python train.py --n_kv_head=3 --norm="layernorm" --positions="rope" --qk_norm=true --bias="qkv" --init="uniform" --optimizer="soap_variant" --warmup_steps=126 --decay_shape="linear" --batch_tokens=32768 --seq_len=1024 --doc_mask=true
Each number is 128 + 32 x the weight over its row's rms, rounded and kept within 0 to 255. Layers, rows and columns count from 0. The size above them is the row's rms in percent of the matrix's.

# layer 8 attention value, 96x96, rms 0.403, rows 77-95, columns 0-95
size [ 97 102  88  91  88  96  95  93  84 104  90  93 102  87  84  90  95 100  92]
[[134 110 146  99 113  79 145 118 157 135 168 118  99 119 120  97 111 127  97 137 140 132  66 142 166 152 101  64  84 140 153 149 160 116 170 103 113 112 170 142 123 180 127 119 104 151 231 137 118 101 127 199  93 122 175 162 112 135 102 181 155  55 138 144 163 108 122 193 109  68  89 179 168 115  94 126 127 175 145 131 165 158 128 120 136 112 110 146  85 110  79  92 137 162  78 122]
 [137 104 168 148 135 183 116 125  77 129 122  95 134  71 112 125 180 151  94 154 155 156  77 157 136 146 121  70 163 113 143 126 118 161 147 171 111 141 172 175 132 167 102 124  95 135 102 140 123  65 141 131 165  91 182 139 132 119 123  82 155 140 115 187  99 189 152 118 192 119  56 145 113  79 133  81 139 122  92  90  97  68 107 177 122 125 111  95 187 121  98 119  94  96 163 164]
 [153 141 175  98 173 191 100  87 158 157 118 170 143 148 123 103 125 137  93 163 105  71 116 144 188  88 145 113 136 102 112 142 185  78 192 135 158  96 143 102 108 166 152 108 101 105  53 111 120 159 152 134 164 139  99 141  96 143 149 103 126 143 145 167 133 117 113 116 124 108 132 162  27 130  74  97 119 119 119  98 105 146 143 114 166 171 151  77 149  75 198 149 127  82 144 116]
 [202 105 188 117 150 188  96  82 104 111 164 201 112  82 108  83 141 151 121 128 113 160  45 141 121 140  96 105 160 110 202 141 129 141 136 160 140 100 152 108 143 148 105 120 125 180 144  94 141 107 131 128 127 137 165  91 157 197 137 119 134 130 125 157 206  90  70 120 123 135 163 158 156 165 112 111  91 181  73 135  96 154 130 142 119 116 142 187 139 105 121 103  95 162 138 126]
 [105  77 136 132 115 110 180 145 144 116 159  97 159 164 120 139 134 132 138 139 141 197 111  99 134 144 116 147 121 155 165 108 116  86 161 154 168 102  42 132  97  83  78 178 130  83 111  70 131  93 142 114  86 153 123 112 130 165 127 150 118 175 115 119 112  96 112 149 108 166 110 111  82 195 132 124 139 162 154 116 153 217  69 165 102 111  47 147 114 127  86 106 143 130  64 140]
 [143 149 118 116  72 154 138  72 172 101 132 134 175 104 133  53  89 107 137 118 188 105  92  98 156 194 182 118 164 102 108 143 132 136 213  86 131  61 108 161 107 123 116  78 109 212 121 113 179 116 164 159 135 129 148 132  79 191 137  88  80 100 116 156 157 115 140 154 146 145  95  86 126 127 151 120 124 128 118  94 163 160 134 127 169  83  99 137 116  87 129 127 143 122 110 139]
 [153 128 119 139 172 103  73 189 153  87  97 214 126  99 124 160 154 132 122 124  80 132 117  87  71 141 100 189 182 110 151 106 134 180 160 171 152  77 199 116 193  77  61 166 149 191 107 123 130 151 177 102 138 162 149 133 102 152 132 124  83 100 142 105 150 149 117 141 116 163 136 142 168 110 155 162 120 146 154 109 118 128 181 118  94 135 110 159 136 125 140 117 168 134 165 135]
 [136 151 141 161 122 107 118  87 167 126 118 150 149 114 125 107 165 152 188 122 121  82 186 179 153 149 120 181 161 136 103  90 154  55  84 163 213  90  98  69 129  93  77 170 123 116 124 126 128  82 158 150 170 149 158 113 127 132 172 101  82 143 157 107 109 136 223 140 133 129 167  96 108 113 126 168 139 143 159 144 118  96 174 121 172 153 132 144 153 127 179 138 147 106 145  82]
 [192 165 179 122 198 165 100 165 132 130  98  94 132 123 123 178 140  76  99 128 119 114  79 169 126  91 174 141 155  84 141 138 215 167 157 127 105 200 152 153 141 160 134 129 107 129 117 171 120  94 176 129  80 108 145 144 117 115 123  81 140 135 142 147  73 154 119 163 147  89 118 124  91 147 148 150 138  87 145 131 133 127  44 150 117 120  55  85  83 116 116 112  96 144 117 164]
 [132 148 200 163 111 109 115 105 114 138 124  93 176 129 113 148 101 109 101 155 155 149 113 158 175 140 143 165 136 126 145 119 102 245 127 115 147 181 136 107 145 187 102 108 140 163 146 120 125  54 154 132 114 100 153 107  46 108  83 142 172 105 147 161 155 175  96 128 119 100 145 108 137 167  95 169 112 111 142 101 103  79 109 139  72 124 160  66 129 115  76  99  97 130 142 180]
 [ 98 135 162 150 157 122  89  74 106 106 127  88 103 113 170 122  90 153 143 113 162 156 100  79 107  37  64 129 177  87 104 143 166 108 174 118 110 119  71  84 164 115 101 158 178  61 105 121 143 148 119 117 130 143  75 151  86 106 118 112 122 161 125 177 119 104  93 205 131 120  86 190 116 151 174 126 153 113 143 143 160 173 113 104 130  68 138 132 176 123 140 134 144 115 129 157]
 [121 168 112 109 142 160 117 125 193 134  84 159 105 205 141  89 101  64  92 155 112 108 175 162 125  63 114 134 137  96 137  98 155  83  97  67 119 111 125 175 133 123 119 152 111  99 157 124 147 134 139 105 138 178 143  86 190 154 181  78 127 149  51 134  86 139 145 100 140 174 178 164 116 127 198 156 127 117 141  94 117 151 114  86 120 138  89 110 149 138 119 108 121 190 141 167]
 [145  79 158 128 126 159 133 144 112 132  31 121 125 108 135 119 160 152 144 131  95 154 124 126 110 123 194 101 144 130 107 104 143  95 211 109 130  99  38 146 112 158 100  67 132  73 115  97 168 132 166 141 154 119 121 115  94 144 156 124  89 125 157 126  62 113 136 100 142 167 112 144 108 117 124 126  99  88 149  66  93 162  58 170 101  72  65 107 117 113 142 124 115 116 183 106]
 [125 143  77 100 147 154 200  94 168 133 147 109 122  88 102 124  96  93 187 134 156 127 141 156 136 148 136  78 127 134 162 128  93 112 107 160  73 116 110  84 157 133  94 135 117 112 147 127 171  96 116 193 129 165 128 221 181 119 197 112 111 154 104 114 114 157 176 117 136 161 182 107 147 115 182 143 148 143 146 110 187 136 118 147 109 171 124 171  84 129 141 164 165 198 136  86]
 [114 130 203 126 146 195  93 135  86 134 100 189 139  89 128 120 186 145  74 118 122 184  86 161 147 137  95 115 138 157 152  87 110  81 112 141 121 150  82  97 114 125 157 116 144 100 120 155 122 136 157  31 114 121 107 156 116 123 102  88 127 193  88 180 104 140  75 114  88 133 140 147 107 116  82 154 120 127 111 109 159 113  69 108 113 139 105  61 118  97 124 134  69 128 120 183]
 [171 109 146 101 158 100 129 126  70  96 162 173 133  95 113 164 100 170 117 144 131 140 134 132  95 121 111 169  65 147 148 169 156  97 140 142  97  82 140 209  84 179 153 108 107 132 138 165 164  72 133 104 106 150 188 144 128 154  93 116 136 144 100 143 179 100 132 144 112 165  96 115 151 158 117 148 108  84 132 104 128 181 109 174 101 173 206 148 151 136 119 126  69  90  50 109]
 [133 126 144 141  79 200 143  68 131 130 107 142 120  75  91 155  93 121 131 121 145  77 198 187  84 130 159 176 100 122 139 133 104 118 134 103  99  85 162 187 103 107  93  92 107 164 126 165 180 103 107  71 134 112 160 168 150 184 120  85 133 147 153 152 137  97 185 120 105 148 117  94 130 158 144 155  69 110 170 104  65 129 162 165 126 101 102  88 128 135  99 147 137 190 140 144]
 [172 101 175 113 100 102  92 153 114 125 125 128 101 129 128 143 155 116 159 128  84 114 112 137 109 115  88 158 162 148 173 119  88  45 170 147 155 163  69 162 162 126 141 139 141 136 123 136 199  76 113 128  79 155  92  86 110 119 187 179 127 104 152 119 194 182 166  81 132 156 178 152  64 136 115 159 136 119 126 106  75 141 115 136 126 136  53 161 115  86 117 106 144 110 153  80]
 [152 106 160  79 128 158  84 170 121 101 113 187 103 138  88  66 165 126 164 101 132  84 117 135 126 143  64 134 194 109 121 136 113 116  88 150 124 163 118 184 155 196 106 160 106 123 168 171 153 134 136 109  31 136  93 132 151  90  87 106 151 165 154 133  65 182 106  76 139 168 155 117  87 118 166 106 150 120 129 180 140 143 106 146 130 118 130 140 154 177 107 119  97 164 114 110]]
# layer 8 attention output (transposed), 96x96, rms 0.35, rows 77-95, columns 0-95
size [ 93 103  89  88  85  95 101  95  86 110  87  95  96  91  95  93  93  97  98]
[[140  61 178 150  91 100 117 138 148 162  77 100 106 148 128  86 113 139  89 149 138 131  95 170 185  47 160 135 152 120 103 129 141 125  87 135  82 133  62 144 117 133 186 105 157 103 118 148 148 195  94 176 161 114 108  92  87 163 133 113 118 148  95 135  78  81 132 112 162 127 121 115 170  60 139 146 164 183 145 113 153  96 104 184 113  85 113 121 176 124 156 153 140 147 164 162]
 [103  95 141 130 130 183 109 158 140 133 132 172 134 142 153  82 130 177  49 104  82 140 139  59 172 147 171 170 171 154 149 114 111 124 116 124 136 132  63 103 189 115 118 147 121  96 134 100 121 145 167 130  66 203  66  78 208 141 157  97 121 116 144 159 146 139 164 104  97 130 162 132 184 112 135 100  98 132 136  95 117 138  94  85  89 144 157 116  83 179 128 114 133 105 115 137]
 [109 125 156 132 106 140 116 181  77 100  70 118  82 136 159 141  98 111 173  42  75 167 127 123  95  85 137 154  91 152 174 129 182 110 129 137 100 106 145 159  81  85 145 129 174 162 169 211 111  74 139 179 116 132 147 129 135  80  95 181 125 105 161 101 160  65 108  98 119 134 148 125 135 122 150 181 104 105  93 130 126 134 137 120 152 110 146 144  88 107 141 112 143 189 116 183]
 [ 74 100  73 198 121 126 103 128 143 115 119 135 153 139  91 112 136 129 137 147 133  61 140 120 112 110 138  94 148 143 144 157 150  59 120 244 105 144  87 125 134  95 147 106 160 160 131 176 109  87 163 182 131 108 141 133 150 110 137 168 146 118 126 158 103 134 128 142 121  70  86  67  90  65 153  77 119  90 156 136 175 116 163  97 106 150 126 104 146 191 171 103 141 148 170 145]
 [140 152  90 179  86 122 117 108 143 136 134 129  58 150 117 118  92 118 135 156  88 131 116 105  97 146 102  97 158 123  81 179 130 175 183  98 152 174 148 150 183 197  82 150  58 215 106 112 129 142  84 153 181 108 127 159 116 125  60 128 128 153 108  94 148 126 120 102 170 135  50 114 194 125 130 148 134 137 135 129  77 144 125 131  86 144 140  98 145 170 100 133 102 145 155 105]
 [ 66 107 134 132 134 122 142 107 139 170 110 146  72 143 106 149 175 129 125 128 159 102 128 119 141  96  95  95 144  72 133 229 121 107 116 113 180 158 101 102 148  60 114  95 167 101  84 147 147 150 119 123 169 130 126  49  84 141 159 169 152 119 150 148 136 136 126  98 125 103 194 140  77  93 103 171 142 124 106 211 145 138 109 159 126  98 104 148 144 134 117 102 129 132  70 200]
 [157 165 141 144 159 172  46  42 170 108  99  65 170 141 113 150 151 122 157 124 162 168 131 129 125 152 134 168 140 163 139 148 154 104 112 125 117 164 133 158 144 153 148 208 124  67 120 139 153 134 100 151  88 103 148 130  64 151 129 123 156 137 141 102 109 108 137 146 143  72 130  65 102 168 124  73 113  57 153 177 156 146 158 114  93 129 102 120 106 136 106  80 100 166  90  94]
 [176 150 165 129 105  96 163 109 107  98 132 117 152 119 140 134  68 114 120 111 142 151 203  98 133 115 190 145 177 147 157 191 120 143  89 110 115 118 180 155  96 198 115 125 127 172  85 120 146 144 163  46  89 105 101 139 110 140 106 168  96  45 150 160 144  84 144 131 143 153 117 116  96  89 148  96  84 151 105 143 132 162  87 124 162  97 134 139 124 114 118 126  43 174 139 149]
 [121 144 159 129  77 118 118  76 120  46 112 175 128 117  91 146 122 152 100 140 126 118 103 155  95 123 166 150  89 166 116 103 166 159 111 123 103  89  87  76 157  88 137 164 139 208 150 127 159 105 110 135 143  94 125  99 150 147 151 130 119 119 125 115 140 155 144  37 154 120 113  92 195 158 109 190 140 167 126 173 193  86 122 145  79 135 145 138 110 131 116 187 176 121 131  60]
 [118  84 100 138 153 175 107 108 144  70 140 131 159  41 184 147 103 215  90 154 139  71 124 136 161 152 110 150  76  65 157 126 119  92 109  78 131 103 166 155 138 106 161 135 123 148 106 139 101 125  92  97 179 163 118  96 186 154 191  90 158 109 138 106 102 159 152  80 172 122 168 143 135 133 100 158 130 147 117 130 130 161 100 155  98 118  73 112 115 106 131 112 107 174 174 128]
 [124  91  82 170 140 123 128 102 141 133  97 104 128 241 105 114 144 101 147  89 106 134 152 161 141 149 117 124 103 180 109 139 111 107 124 104 142 131 151 168 153 127 117  59 124 135 194  78 104 147 163 102 130 189 167 119 136 121 108 173  47 145  99  89 151  72 140  87 152 171 105 141 106 105 136 193  88 127 146  85 151 163 160 145 111 172  91 143 107 109  68 146 111 166 123 156]
 [131 113  42 193  91 126 189 105 150  85 108 185 126 114 115 101 141 115 159 144 147 139 109 111 126  56 113 137  58 159 124 144 158 146 125 139 122 125 119  80 100 150 160 185 107 136  89 172 157 120 143 104 110 169 138 103 103 128 138 149 112 130 146  52 145  83 128 151 129 143  95 155 156 204 117 166  93 124 106 187 123 104 114 119 166 124  63  85 127 141 175 117 131 117  84 182]
 [114  98 138 115 173 114 119 135 131 144 156 140  81 171  80 167 109 176 145  94 137 111 170 114 100 144 157 114 121  96 119 123 154 141 125 147 147 102 174 124  84 127 119 122 100 190 108 146  57 112 125 159  92 176 125 101 116 121  82  97 118 144  90  96 216 113 171 142 141  93 176  66 183  61 158 182 142 142 193 183 107 123 156  97 149 101 133  87 173 100  99 157 113 103 103 125]
 [119 137 154 130  97 105 152 156 126 125 132 108 142 176  90 142 109 126 115 170 112  91 120 126  92  44 180 115 136 102 125 113  81 151 121  90 168 103 178  91 111 133 163 166 155  99 149 133 139 113 226 130 120  82  90  75 149 144  91  86  93  92 127 105 149 147 116 129 167 141  84 107 163 149 173  83 125  74 121 166 102 114 108 111 140 130 128 154 231 129 127 174 142 108 118 195]
 [135  91 103 164 145 117  76  90 104  89 160 119 112 125 133 113 140 140 157 101  54  65 179  93 110 102 120 134 119 107 173  81 159 154  77 149 109 166 135  96  75 147 144 134 117  98 123 142 107 162 110 183 108 128 210 103 132 127  75 130  95 147  99 140 184 185  89 118 181 144 123 203 138 113 141 136 117 156 170 149  93 139 134 164 141 146 163 127 142 158 111 100 162 112 178  64]
 [183 102  45  83 125 162  69 112 136 136  99  93  95 155  88 100 148 143 102  74 114 110 135 157 158 116 114 168 163 131 132 163  83 147  53 133 151 141 127 175 130  85 114 133 156 146 120 183 150 157 146 179 163 106  89 127 136  96 115 122 122  64 176 109 115  99  96 162  85  98 137 154 158 105 186 110 119 195 143 183 166 166 119 112 121 122  92 109  91 134 106 136 145 104 187 119]
 [107 126  76 116 106  47  62 122 118 143 172 117 130 130 171 195 175 127 147 104 103 141 166 111 140 132 130 130 145 126 163 145 161 174 124  80 159 120 169  96  35 113 132 178 102 177 152 164 151 146 130 130 151  71 110 129 153  69 147 103 107 138 140 152 104 175 150  91  81 154 125  84 155 118 162  81 125 153 124 112 134 147 112 128 113 131  88  86 139 150 127 113  83 114  60 188]
 [140 129  55 170 151  74 100 115 108 111  87 118 159 158 161 155 101 144  78 173  75 188 149 127 111 134 129 143 133  95  70 176 160 138 114 131 140 127 197 133 166 168 133 122 164 142 121  88 104 164 134 104  90  84 102 211 151 115 121 121  85 139 136  70 133 121 121  76 134 109 169  93 114 119 138 160 120  97 140 178 157  78 139  87 144 139 177  92 131 168 192 130 126 138  83 113]
 [140 123 108 115 138 164 180  62 138 164 132 102 125 135 137 125 176 145 160 128  96 161 152  74  61 126 184 141  75 133 133 115 111  96  95 111 112 159 156  87 145 140 130 158 174 118 103  91 154 108 121 135 210 129  92 149 136 182 104 102 128  83  89 129 122 119 146 121 154 130  87 138  99 111 162 136 110  79 128 131  88  66 134 111 163 218  93  96 112  92 133 187 203 128 161 124]]
# layer 8 MLP gate, 192x96, rms 0.318, rows 0-11, columns 0-95
size [102  96 100 109 105 103  94 100  93  97  98  96]
[[159 124 130 114  91 117 172 142  93 129 162 117  85 188 132  82 140 129 192 102 112 113 127 152  75  74 167 137 152 112 130 128 175  81 122 155 115 114  79 116 109 138 196  66 153 167 145 119 210 181 172 196 104 129 127 183 165 110 144  78  88  86 127 137 151 153 156 135 139 129 142 177 141 160 157 156 157 125  63 142 156 154 119  73 137  99  99 115  93 136 145 102 117 131 115 127]
 [158 100  76 196 120 139 131 124 155 114 107 125  86  73  75 133 130 123  75 108  86 133 144 155 129 192 181  64 140 126 136  75 138  92 161  95 122 121 132 126 203 109 112  55 140 128 158 112 143  93 139 125 118 101 129 119 121 152 155 173 227 173 122 162 146 119 187 113 178 169 122 109 143 143 133 137 124 138 138 117 127 166 114  77 184 142 135 135 124 160 155 135 170  76 164 129]
 [113 111 137 147 187 103 116 103 188 150 163  68  80  96 137 158 105 131 142  58 104 120 151 149 203  86 158 152 138 130 135 191 152  94 146 169  94  86 163  89 147  67 148 144 140 168  91 168 122 125 102 170 142 169 125 101 211 167 146 143 114 154  86 108 108  98 135 156 105 188 122 151 113 161 144  84 170 155 126 180 166 118 146 122 140 113 111 108 146 118  77 123 128 125 146 162]
 [ 98 105 168 152 113 138 135 119 166 111 157 155 103 136 155 155 148 145 127 195  66 136 123  85 151  97 127 124 146 166 133 103 164 162 144 167 131 118 184 145 158 125 140 196 144 126 177 100  80 130 186 171 191  75 112 124  99 121  96 172 101 175 126 163 168 172 163 167 150 146 138 106 142 150 115 130 138 148 175 156  95 113 126 159 101  88  80 184 103  89 194 168 163 183 135 121]
 [124 130 145 166  81 156  91 125 146  95 170  97 108  97 174  92 129 141 111  90 183 150 139  99  79 110 126  50 176  84 125  94 106 163 167 120  92 123 131 143 107 135 113 108 126 104 123 140 127 132  99 121 146 172 142 128 143 185 138  75 117 115 129 186 144  81  86 141 152 102  95 107 113 182 101  86 140 140 138 191 188 116  95 159  92 130 140 132 103  44 118 145 108  36 161 113]
 [134 112 151 178 164 137 137 134 115 133  85 170 170  80 120 108 109 143 103 165 131 110 104 148  92  93 139 115 148 141 134 171 142 169  96 144  92 131  99 182 196 175 115 146 151 133 138 225 164  95 117 112 127 130 152 188 133 185 161  93 119 121 117 179 158 136  63 158  87 124  72 148 117  98 115 126 100  96  90 162 209 144 151 138 172 100 152  89 149 139 129 115 174 117  79 148]
 [155  74 132 117 161 106  76 173 102 116 126 112 111 102 143 114 134  92  85 178 200 154  75 196 104 138 169  69 101  95 142 129  72 131 123 106 142  70 112 125 124 106 130 128 119 158 123  92 155 118 152 171  87 157 126 114 151 164 184 112  97 122  79 137 136  72 101  68  75 100 103 138 150 122 143 153 121 102  52 105 134 107 122 137 101 154 124 161 146  91 177 167 194 136 109 122]
 [140 106 132  83  95 133  88 117  99  80 127 194 107 164  81 122 141  93 117  71  91 103  77 108 109  83 147 142 123  84 172  51 141  78 115 124 192 140 156 116 122 119 106 138  95 154 138 145 173 133 156 123 167  98 187 105 148 141  80 153 116 139 151 163  94 142 176  93 156 132 175 100 119 118 134  92 113 107 131 116 136  67 166 105  73 139 122  50 151 160  81 139 144 104 136 175]
 [202 111  94 114 117 149 170 156 132 115 152 151 107 142  97 127 155  65  80 148 100 117  89 155 154 197 151 123 129  88 104 117 110 188 129  94  78 113 148 143 130 140 140 164 124 122 181 107 184 111 141 121 126  85 133 131 161 144 210 127 141  85  98  87 167  97 135 177 125 156  56 125 137  92 191 136 146 162 102 147 107 138 149 196 148 113 100 156 124 124 190 115 128  93  82 101]
 [143 120 105 190  85 125 173 172  96 150 136 175 193 108 147 125  99 120 139 122 171 170 145 167 104 106 128  82  89 108 149 167 124 102 101  58 122 127 189 142  94 168 136 119 125 106 161 122  68 103 144 151 168 102 162  95 139 145 144  96 139 114 141 108 124  57 112 106  70 140 109 170 115 120 153 104 140 126 130 150 102 121 113 195 118 158 155 147 180 116 122 191  67 112 179  64]
 [145 104 164 118 113  87 123 182 154  95 102 156  97 175 116 105 120 163 136  80 124 191 170 172 140  97  82  91 196 124 140 148 132 125 117 199 170 183 184  96 147 148 123 150 151 151 128 141 143 159 117 161 107 120 223 111  99  93  82 132 157 139 167 157 101 111  81 124 157 163  91 120  66 135 158  77 186 128 158 133 122 117 129 121 101 155 115 162  85 130 144 160 155 124 129  90]
 [ 82 150  79 102 109  72 156  84 171 124  80  64 122  97 139 113 102 164  65 139  85 141 123 166 118 158 120 135 124 133  90 156 135  80 115 134 127 178  94 114 135 147  88 141 174  66 130 147 126 102 152 141 155 146 134  91 126 173 121 166 156 129  72 119 159 148 177 132 132 120 157 123 156 100 171 122  58  94  48 143 181 136 136 113 139  68  70  89 120 158 121 176  94 125 122 144]]
# layer 8 MLP up, 192x96, rms 0.338, rows 0-10, columns 0-95
size [ 96 103  97  95 103 102  99  94  91  94 100]
[[150 151 138 141 122 145 138 134 202  84 152  79 118 191 184  90 138 117 194 130 102  95 115 157  70 118 162 101 104 101 118  84 126 140  41  46  78 165 144 191 112 117 113 114 113 128  80 151  79  87 104 147 149  77 129 137 112 168 136  96 140 115 113 145 114  78 164 157  60 160 134  96 164 123 129  98 142 150 126 136 159 138  88 130 107 116 153 110 105 119  93 103 113  85 126 123]
 [103 136 142 139 132  85 143 143 193  98  68  94  67  65 171 141 204 100 142 119 119 129  91 145 151 123  92  58  78 138  82 121 111  99 131 138 191 145 135 164 141 172 104 146 167 139 124  96 134 126 130  22 155 135 141 124  99 105 125 111 118 127 155 118 181 111 133 149 124  97  87 174 112  41 130  75 141 149 139 162 125 150 126 126 139 125 185 136  92 101 109 154 133 134 136 114]
 [120 131 170 108  61 128 141 136 139 116 162 128 103 136 131 136 182  83 151 148  90 200 149 187 115 171 115 119 206  94 172 145  49 102 145 114  98 109 171  93 138 151 152 160 108 112 134 123  91 143 103 114 107 104  82  96 214 124 128 150 126  98 108 107 114 150  91 135 122 201 121 105  81 172 149  86 103 113  95 136  79 138 142 162 143 100  74  83 129 161 111 122  96 145 146 102]
 [107 104 100 114 131 128 106 107 146  95 170 155 136 131  77  83 164 118 124 110  91 137 148 141 195 205 109  99 107  91 159 128 124 155 126 133 171 156 100 171 161 151 156 134 111  89 116  97 133 178  99 140 113 112 149 139 153 139 194  85 239 106 123  84 168 168 153 117 157 197 126  68  89 147  97 117 192 136 141 141 110 169  91 124 137 160 120 167 132 118 154 145 136 118 181 113]
 [ 99 140 155  97 150 100 112 139 110 127  99 151 105  87 112  93 225 133 115 120 120 131 148 139  56 142 128 150 175 124 107  99 126  93  53 183 125 131 130 132 118 158  80 143  70 130  65 196 107 134  84 104 140 146 142 120 116 135 148  75  97 163 134 166  54 127  65 112 159  79 140  79 124 163  81 143  94 133  71 149 138 175 142 144 114 175 121 126 127 117 126  95 115 103 157 101]
 [168 107  82 103 102 149 106 137 170  85 129  83 194 143 115 130 152 150 114 124  90  87 196 163 114 118 114 102 105  68 182 118 195 139 134 106 100 112  94 145  86 105 112 239 156 150 129 118 133  96 116 126 118 114  51 151 126 116 133 146 115 201 190 126 124 160 103 142 133 163 102 141 119 112 115 176 149  77 130 110 127 194 136 101 162 156 136 149 116 145 152 133 129 167 137 152]
 [ 97 184 152 114 174  66 101 160  96 150  91 102 197 139 146 125 149 142  84 131  67  95 141 162 124 130 120 135 150 123 133 141 131 151 108 194 161 144 164 180 116  84 119 181 162  97 123 167 134 153 114 121 168 166 125 153 146 162 135 151  99  85  87 123 169 147 127  83 171 157 106 192 161 143  91 141  63 130 137 105 141 146 121  31 139 180 137 124 139 162  73 141 153 135 132 134]
 [173 160 140  73 136 107 128 135  91 110 127 134  82 149 107 156 103 146 112 127 166 203 100 157 153 120  57 131 156 146 100 107 175 137 140 154  99  91 109  93 104  99 111 126 138 136  91  87  81 126 106 120 142  81 101  90 118 179  54 124  96 100 130 140  43 132 144  63 133 138 143  87 150 142 105 135 145 168  61 170  78 143 122 175  80 163 104  83 149 122 183 118 146 108 120 122]
 [127 116 130 126 123 119 113 140 170 136 123  95 114 139  86 140 153  76 141 130 145 144  96 198 177  86 160 103 135 193 202 113 179 139 119 130 134 153 110 156 169 171 169 171 109 162 118  93 103  83 142 140  96 103 184 169 130 153 108 126 113 119 179 118 104 144 129  87  72 121 165  25 169 139  90 166 145 111 167 119 126 142  85 188 143 187 105 132  97 122 154 127 150 164 130 161]
 [131 102 151 168 151 165 174 119 132 140 121 141 100 130 136 112  65 171 137 153 117 172 110 123 155 132 102 126 109 127  86 135 129 135 107 129  88 117 120  73 133 165 103 143 175 109 137 104 148 117 106 121 130 148 111  38 153 133 131  98 159 118  52 136  59  89 134 183 168 156 143  92 120  74 100 146 193 118  60  95  83  91 119  87 125 147 125 156 117  75 118 105  82  71 155  58]
 [183 108 154 167 179  71 175 153 176 158  94 166  94 155 127 119 152 122 131 115 121 132 113  98  97 117 153  82 126 120  96 137 113 190 135 164 203 144 204 150 162 159 128 109 106 113 110 119 139 158 126 114 103 131 140 182  92  49 105 163 167 105 154 131 116 137  51 107 115 170 150 154  99  83 104  97 167 155 114 136 141 112 160 113 106 175 130 138 152 141 105 140 111  62 189 120]]
# layer 8 MLP down (transposed), 192x96, rms 0.319, rows 0-10, columns 0-95
size [ 88 103  94 103  95 110  97  95  92  98 103]
[[126 130 160  66 131 142 157 197  88 103 116 141 128 121 144 160  34 159 118 169 121 164 130 110 142 145 157 169 130 147 181 128 144  68 172 128 100 157 100 132 143 145 177 146 139  87 120 103  70  77  96 149 133 123 166 139  66 145 148 151  86 138  78 155 128 124 104 113 103  91 102  90 159 117 124 188 181 131 182 111 117 148 127 137  84 112 138 121 142 125 122  72 191 154 141 197]
 [175  99 136 186 167 128 144  79 137 145 150  86 117 191  79 142  90 206 136  87  61  85 120 124  78 168 141 141 124  75  88 112 147 180 136 119 132 103 130 159  95 127 148 150 113 101  86 104  87 137 105 133  92 130 128  50 122 141 146  87 157 134 101 181 147 149 108 133  56 172 148 156 109 129 113  92 127 118 124 157 161 113 134  95  67 109 119 172 148 140 101 119  84 144 119  77]
 [115 173 117  99 120 131 158 113 122 152  81 162 133 125 115 174 151 166 155  99 189 140  97 115 103  91 131  63  86 181 157 160 110 131 103 164 158 169 145 161  90 117 127  71 156  67 177 144  72 122 155 140 112  81 126 148 145 185 178 124  82 119 172 121 189 140 120 117 115  78 132 114 127 131 139 172 192 121  57  87 149 118 138 159 129 182 145 150 167  81 163 126  99 139 141 131]
 [106 145 184 216 149 112 179 105  91 146 128 142 135 136 185 153 162  64 109 119 215 137  83 158 105 129 147 191  62 133 182  98 142 132 121 150 146 117 128 147 122 134  87 106 126 165 151 160 123  77 171 134 111 159 156 127 120 144 182 107 142 115  89  91 120 135 184 154 133  85 146 114 143 122 147  66 160 165 117 153 140 128 150 156 135 205 123 111  81 155 120 134  88 113 132 158]
 [ 98  84  84 125 140  77 173  85 114 163 155 111 137 126 110 165 133 120  38 173 122 159  61  65 138 141 191 173 135 103 128 139 141 185 160 107 177  98 121 149 150 174 123 120  86 118 145 216 119 153 126 180 132 140  70 133 114 145 106 128 145 122 117 100 142 125 168 142  50 146 107 160 116  91 144 125 134 144 163 101 185  82 126 119  99 136 124 128 144  86 101 126 157  90 139 122]
 [141 154 147 147 125 101  75 136 158 147 140 165  63 131 164 132 145 113 110 137 121  41 192 185 129 154 119 127 128 136 118  73 120 121  74  73 117 118 100 115 150  93 127 130 143 131 150  72  87 150 121  80 170 152  93 151 113 123 158 174 129  83  95 216 110 150 108 117 150 151 125 216 153 100 158 141 110 120 153 107 105 132 173  81 153 152 134 156  72 130 115 123  70 115 100 160]
 [ 93 107 155 139 146 150 136 150 137 108  86 118  73 129 149  91 140  80 125  95 144  58 103 168 153  99 114 161  69 172 105 156  66 132 122 191 150 179 161  87 132 106 120  96 176 139 130 118 149 149 170 195 134 120 169 160 101 177 153  76  92 117 166 103 163 191 134 161  81  74 157 124 140 125 116 130 122 101 144 192  89 127 174 105 118 151 150 127 142 155  83 156 110 125 168 141]
 [144 160  71 111 129 177 115 146  81 142 117 113 142 124 155 193 117 135 169 108  98 100 125 148 112 101  51  95 146 139 141 150 116  28 157 151 193 126 137 105  79 143 133 143 115 133 134 162 102 175 184 176 112 146  85  99  98 145 106  80 144 113 106 167 112 178 157 114 190 151 109 114 172 112 121 111  90 116 172 171  93  60 142 119 125 142 104 169 119 103 126 126 142 126 167  76]
 [147 104 164 101  67  74 146  85 152 145 163 184 111 131 158 145 167 109 101 174 106 175  77 166 121 183 111 168  95 112  80 150  98  96 177 179  60 140 151 128 170 110 147 125 119 124 135 151 154 126 116 117 112  79 145  95 138 180  89 147 100  84 141 170  68 127 143 145  62 155  94 153 146 149 148  81 143 156 147 156  83 182 174 121 158 131 102 137  95 163 116 151 122 150 145 109]
 [118 169  92  81  75  73 131 122 129 101 143 129 132 172 102 130 179 134  94 118 117 139 126 108 152 145 101  80 167 104  80 142 159 137  73 136 187 164 117 168  38  72 113  90  85 144 101 156 137 100 118 121 144  89 125 143 140  87 105 197 128 131 181 186 124 131 120 128 160  96 170 137 109 153 104 133 101 111 122 101 162 140 183 112 128  97 102 187 164 155  60 148 105 100 108 160]
 [135 143  90 179 102 105 126 218 147 133 127 115 146 138  93 151 165 174 113 121 126 152  85 117 150 126 148 128  83 119 111  75 108 126 164 110 139 145 119 125  49 159 138 121 148 124 141 133  86  93  82 123 116 115 173 179 109  85  88 140 124  99  66 117 111 188  59 178  91 100 108 140  52  99 115 103 129  77 151  95 147  82  70  99  70 120  82 124 157 154 119 131 126 113 154 137]]